Part of a small language model's weights.
Size: width 96, 3 heads of 32, MLP 384 tanh GELU.
Architecture: LayerNorm before each block, biases.
Each number is 128 + 32 x the weight over its row's rms, rounded and kept within 0 to 255. Layers, rows and columns count from 0. Numbers have three digits each. The size before them is the row's rms in percent of the matrix's.

# layer 2 MLP down, 96x384, rms 0.209, rows 0-95, columns 320-383
105:106131167123097130123138070186136038207142153120077120141143171156128103144109154111197197143126144118119143135110105096080066120138111152148175091054101128135146082119120151115174087139097147
095:151090172120113139124096118219135173117172080150128087077142146138128118079204158144126169136129134096113180126131126089121107126079127174105121199115194111139181119146097097108175071086106136
106:171089074069132110133113110130130136136123122153115159198165165134135178147163163089100136121079122087108091164055145137148096109145114115120108124139149106156103106095116085100121180099121105
098:117123153149091117147135101144177124082108135084157088047163165087133128127063107169174087107098124101098061130075114172073082158077128117163159082152141101106109154085131134048171142123072150
097:079106103143171106149180132104129164122113177098131096146140126144079129150108206100160145178083122178115146173091162129150131106144066143132181120204161140115144126151161138093115111132148175
100:162107149125131164092103105124114176128192081143140175072158176151106145064113163127099113176107159109144082126151097098113131163116140061158151134168139128125137101091159116124117133126200157
099:129107103128130105189148121168131173175160141096113090134138117109149153180142145147140176131112108172138134086084092085187121089131127154129177086158139107084130069203130144083129139149116154
101:205117096134107179128046159152126150162141111142199177096148121127038111134210155109088157144151109145057089106145103126116154151055090130088112185148155155110112146176146113149161128193155113
101:115118100124160121110135150106165149027093117199165139172081088114198128127083149164080113128129106149121041154120132166148118121143105120124124068088091153142124139205130115123111127170087153
101:085141147096190117108201114162108125127135130168132078137127121175156123108141165144128152224098122097151096084195118153119112077155158164182098115071100151107112117125133158120107165175133139
104:176103139143104102085090137105173141061144072206124058131165192169123119095164144074095127118134137130119093138141114104160099093069120125097174157106161128108138087165113118092115150118089165
090:109128129106110154121157080118122207200140088111118130122140128140189080123089146128126122237064091141201116084095112098157102095071149107164127172102121121106195129158211216116128135161155139
098:120115114137143142095155146151098108069173085162140136061176084091107150129102085119120159183152076099156161152125082090120149063138108156066121134117102183171117124129166151133111109149152131
100:116136062112114066118131162089122182180139132166133093149078155130130162097150135139156173117109135168151116176127124095091195173085148124128136184132121107191096132108119121116169111116059134
103:074158129125125198155195152073078084131105121174144160123069123166134198119138139115160139115128084103178184102125116106153092095203115175168185130117141110106032094149135166165093139135149115
103:092123117106126135163128159170103143155117115129186140166124156076189160060111166126127137139148127124110106113067113095133140135168167153078159037113138070155112151079182125086069144152110132
101:145141105077116075120214157130142133089104099149142144147110097118145135122177178081154189142108097148105185134129086160078149135129156199129117131101104153183159154125115136161140180114109147
096:062132168163090155219109162177093151174140101130149223209088169120132110117056163126119119130172107109143076156121095153090125139116074159100174104141102121142132139090116090153093143168127143
088:156129153132144112089094120141149103112167155180164138148178083086122154161188119126118143173171144088134135115105136120114116164146105157116088169135167118142118163099121139116169139164120177
103:114117149109162099129119143124113180115108094110136134121141117119099252115122127145130142158141165154172147118122110111057113149073112165078117122154122116108173120067063116138156150140099062
102:142135118168161122144166101118080149098118105156176077109105024204164153139094089085127108143102095148126140147139161111146113099145127159110119163063100180149162111073115143152159071139123106
096:162112137176208097144140105086145067182116105151124125117123136122097128091188141125206088134126134123137077144101156154101110095105164188139095151136181094149175061145189139062097098128146087
100:130094126147118122145124153133163133114155112144149139092143089080118117226149166195080137141074088112148099115154071128221119114160099121172109117135090163116109133124123106122137103153095160
099:135144120158161135170130100111132031091128166093088126126186189107074084126136149176147162099137144164098073122187122099099128135083127180126143176163092137147166100100096158149119087099102094
099:120147140102180097186113125140204125130112110124121154136123071083156118160170094061109098132134111126141127130133145110182092142153168158104170098144075161109121124171098097095114157152118131
105:108133130095148119115165183139170065130086107155113154147069157189172091098113140147107120161141119137088076108105138147100137137115146140162165114174159133128177168102183073102144153059113155
103:163126146125145112068093148137093151135155098133125096102060124114084169140089085114119154166079165077142100179136127113080045065100175082122167115126118150091190124181087113085088141132082104
098:154163132062129180144122115163152154141176167139122136194164092071135110126141104095056088160100170113127129131164129122076133116100102135121131182181133095181128138178105176089105129141142119
095:136148194140181145166136167136136121174183098085135142144126085124132118073083172065146152119160120065107154103148116149089145079150055124127157153169121107098119189106077147142145172188219135
096:099126150112155190124142161134110145116101174152126171137127146066129137146112190160139157156106102169089130148121052174118131153076171171156108171118203129150111094106126126163094140103094072
094:141083095170124091109126124120141177155169161153094095145187061157103107110166146115114114136138139141187163077154100126120133134170128126111113147136154092104094145119068109111136152145155150
094:166121084097116162155097071091107170158156087128139098097097135097103104104120094153073084212115093182170108154098114118112143139165105069079109115118099100120131170137142092094152081101123118
089:107123107074158149114149145135123200159129087116174108110114093155139121132121132086122112109132085089172167086160099093145074157155141153160109116136153155090109091167112132131149165128090118
101:067131078126182132183086144182144067106131170145170159054102106148148157079141103129146127081101145111129070149107192191163156138129160142111127221123085070147155098060158086142125138166135126
095:167126132122157144133125138059136089049129145141140075100123134178105122109078101196137113131156161170100092121127104151149164144063177162089143113139146143158110076188196146113095183131193109
105:132096135180118132148109153099128116121124118116079094118186122151111113091175168120178113157149161135136150101133129158108121110163137093089208137127095175186148139099166153123117133187124168
100:152116084169153072136118097093131060172105177141093115146071119173133116108085108094113139094081130127138161150131152114115103117146181090140115117153093213165127122141102143142128154178157172
099:073057171115160103134109102159098169077130117115098160162083194106105101129128154091136141145147087120139159191115103080102110165147123136145132107128118075064104184122115133107171146103184164
096:119114149111164099157091143112215163105172117135153107118100095149185092127074149070061172120107117177095133117122139076112146150111128121098078127181124127168162110106189102133063158163133092
100:180181146182051109146155101104133109204120126142155191106176125128127137091150165189078113113130122150093137133087112151109106176103086103170192188159089120167139105106135082123148151152136131
102:171212143131119099162135171071148167102147086151111171123109123076161108179141118109168119141122171122123157088129120113129125154109145146132059131133133116145156158099093123103167144131099118
103:098173133088161169131074138171078101167106103102130130121100176156157144156118126114092168179157117126068117151118106101150157169152082166137173170167132092149091165107084105076096106120095174
103:177126120095116166075150174149182120249137139165166099152078078138165133133125115104072113173104099144149061188092129148141155159108082088146240093133157131113069140134127094128129152164161135
101:104187122139135103119095132144151083201174151089150135122053116130139163128043119148141183131114120072104146130147068175077119141157137125193125087174112144110144141147154128087098135162124154
110:142169112111159125127122139173142166207133079145149135069112148164158123180207102115107109107168097139129103105090182172174151186147111173081129195045114142098154102133148139109142112124130102
099:146112062058160117057149152126105132126100124121100125179137126136122123125059094127171118091155129111108088130130122145109176134096168168167147112153079093129099194103100136154126165132180102
103:106081127149164153143107039120075125138086140120082169200117092122127178168103183135175089168135141247151125128133198139124129097132085163139121149160108114179137118089085111160101123135093093
099:130114157086077126112158069136183181184152166134148100177081087140150057081126143179088113103171141133132162142145077061111153110080169118106195135117121105125113109134173129126138121145112093
101:160093089105077174102212135167167137105152092160073127129110149105126166120099102180168119148159117121154129067175158120133157137151147096126156073112086155155120117138111080132133108075109147
098:099171141137083130153101120147145063098135176103159042174175162142100094113159170136112132089139122140114093160155102127120152118122033156155150152137097096135138082056169178172129193158159141
106:105131161104096152120168166141122077061140100090222126092134173143067128102181156196119143087167119159090143108142126139150125159128161065138135115122156077071184166102036159150107147122152132
095:135175146146131130130132161102087134145133101076109118114138197170056107116154110155175124099082119166130173139113120133165147108122143129125113102146164116146122114103127099105057139152121115
096:163188136162100203108129169105078165131112116146126176096093139044118181113068059105059145067151146079072156155103124099162137123136151092056092115138112128089086072159155104144128124125143159
112:136133161159072097118163139067083112132132133117101150169150211105123120114092111135071113127135114124178160122122093084101163222126057114110123178143144164169097128144110119129131139072106223
098:151118134094138108118119095122169147158091117182096139110116080098103195136083129118188094110153105139111131125145099138125119119052152107129130106119167149094168152135096122126136180183092061
101:117107109176159222151106101149104118148091152160127114119126101145069100173131085094149041033104195156137159105106118115163126158118192175131153118160088141109142072136150123132089076097087091
098:112149176165113128201113135118090158125099137138102093186155169163116119159174125149155125125176140139077177124196059074173153124130181123118125134177128134083099078108102103124130118165129136
093:084085104132128099124155174159198070187114183124143137059132117127109084094170131089129173109116139135107117099123149148138119175125093162186091133151125121152155112126120072171122175139084148
101:114177170098117100116117079130100139112156087104128129113146168187088076173143162128142138143155120183110143132136155118162121094108141072093118150145096177090125129086125117100095108139115110
097:162143083119137114116126084180141117174155079123107157106120049102165096114147138097061147137113118085060108131091135133112123100145100139113140165113125130117148134077120101128162111130107143
101:106152146165192121164106161180135103164106178084150084149123157112116085102119153050136093172118085099113115174091143101159128104140064163093046128137134175061139153042090121134125099181157103
104:165153136133161157169071118082085085096133117082134132112173168109134146118117160106123155149086180135069131121118123178102135136124132129125155067122180133079093163141138076124075113170147159
102:153136122110068106138184076146146073038127151163167126144113118125122090143122075139113092168113157121183073144080151062106106159152194153127124154137099076136181102121184141111126144056107149
100:126140144076140083159134159117181180154163121086135131122140129122088161168146146140160139158149098091137131128141112123102105154113123136121104081087106178199085144116108079147150154144124109
101:149106186130102134206132132169052137108069121094188145149114124093130159172186136132068110120156146110156121102117102136127138148150120101136185131114174079129138098180111159015175123143079184
102:108119093118136091151076094148177073092161071121135129104099092132124069123148135111047133127116172154157097107075099068095143199175099087106090135131153114121183179142143147124138168097163184
100:126114124114084102103199092051165149050163087144127184125131158110136107114104122119115071136127158098106174120176153104062143115102091123119134128072146114154163158093132195130134168110149119
096:103139126087140168114086140165130155110082081143176171122095137087101195108094130141105095039150039109137083081129097136153125130131118112118178136164117080133122135136163158110144086086125097
101:085194152156110118123099177152104080127133100150148134151147117129160154109155105101135095092123137137114158137129119136072099078159191141133104087127089114166142128121117142107136121179198195
097:107175132136157109087092153155121180136177112090138043148085075105110149115109140105070062138107103096193125089109134108162109123077123121153067098120147111062118080117150166144071107117140116
100:145169154093129177063151156125082181142143161091147172187166131159108166129105149086110107126188169116110130140124137090154108112104155151096133080170136124095118190095107103077109184121072138
103:144131168090147126133124138110082255185087100145099119161139102157127095142102147118187147089109105219098106112122112133104149122129146153076152165074097151132089171077105138103173174173123086
095:167163110144118068197074130124150109071137138129139108116108170072128108106104086134155105098101140136131179157111130190117110144164148163158115174118081174111118130131094122099137185135148120
100:078088084076082126092099097170140139129135170145145130123118113176117114150085098135121144144106092160140152208114135096119077061179178167107090120166135166091129149133144107113134120120155154
097:091142128108114078107153179158179126167113127071134181108103162135222127137140202177134129119144181116137198175187151166107118152147152184114103080117124137112150142165164092147139128147106121
106:158201151176142156169150142136112114099165173130119134176094178127115074188115164117160135174098130112132124075115138149120086189193132151199161110142129179181168013134129139100081154160113190
102:159172111115140126147096150137119102101185089131122135101108161134098127153081070121111112054130105146147174113102117117147149119144141081143178132165159060041132108116146175130145096151133148
101:128128091133160154166110174090113123114131098165112131147090119049147102132158129100165127124135042090092101110139115191095133103102100112133147125151189111143180156178121097067090119105100083
100:130132140156103072166105122130120082118127067097118105109137141155154128129110111106141156121112156189182145133135121083122083138143157130133054100084115148128153149130144136190157098095093121
101:113132084178143146151122095132144134171116133119146132109122113099079144088100111129146156114151125086114142088121116122141163135092140095137120145125095125157112161091167125145166072154132104
096:174144150150121082045137122139118117063096118101072096152150116146123136136115125102117122123097086111152088170094131126159119103191130114145133148132101117105130075180189144125110122126141139
107:123119115134144201152125126151146124111128068130184170168141148137129166154110123122102178088083126142127179165126133126102123144164112138127121163171136126110137130178139139168081168093106136
099:103129134142089127092114140114125085134129153139104077085100113149137102095083120144090123126097121125134104161149069153145120144128078074147099179138139102144119078114174216110193142194130130
094:086088171145137095048130215113159115166122106220124152145129149144100125113128125127144134134104083157051155149114092142117135105108161116091131061114130168138118128119128136144141133140151069
095:149125138089189127144131111108117076165126118124099133123121132120112127128147124134138054130159162157109137160140109160187130158162076160108123143150090151163158126144166116197171191197163133
106:117060125161081132155176124132123110100114059055143182188151144170144060090154087155133079136120099131068131122098133158183105162172087175122116110094141102127151170132085160120060177144136127
106:115088100129100131108178111078111158215150081080065168095135146152133129143099141156085096142145101128175064138171122147142059155101091143177135104147153125078123119169090166093129154101123183
095:113164108088161082146127097108151156150124102097157121142122205189185113100131109136112151081094146170093144114109179113119138158140140096120100143158129138137162115086157129138115074085122138
099:151153081141101118137087123149163084046162081128097152102097130131178184093121102123156204143122133133126097130176087120126113071119127162055124160147149171084147125111201114156037104124146113
100:091113073152110089099143107163121143145090154084119107110150094108114154156108171124147159114147081209141101138120101093154151111124079152151118195187136191138081161158087132144132140182146114
104:071134144087072165154071124125148163139091123140104128147151088126113185155107166172036132126122128175111157141172114121192138105092202142097123114083108109085105153150120125135180139115167126
104:153090141124098176136119127103110090161095058063136120115118098102104072106173148149107123140117141079129125161109088129081162152098147101103135093131135103126099181160130113109157121056104035
104:125091130115147117143164130101092104162197138111161153155147102147095119106128084131146120186143114120138076133082158140167122124145094139134134112123115162136177104167095130142123137119131068
105:116166177114161192120089153099093076116110108107169087072118147149096147143108114131100107138112097127222110091110091148087128141105060043133120106141145122159101164111084174162083115171155164
095:170079118186163129199095118138137114143084111097144139088111093128103095139111108091127118116172094112101119133146141134102137085158117126161190197097090137144098110141181110063118119128121130
105:108101135108135126151123144105162117124122152135116101163129085135182087096099117134130080164182131162127126153171144149168134089145195112123093168159118140122151057149108120138125112126167180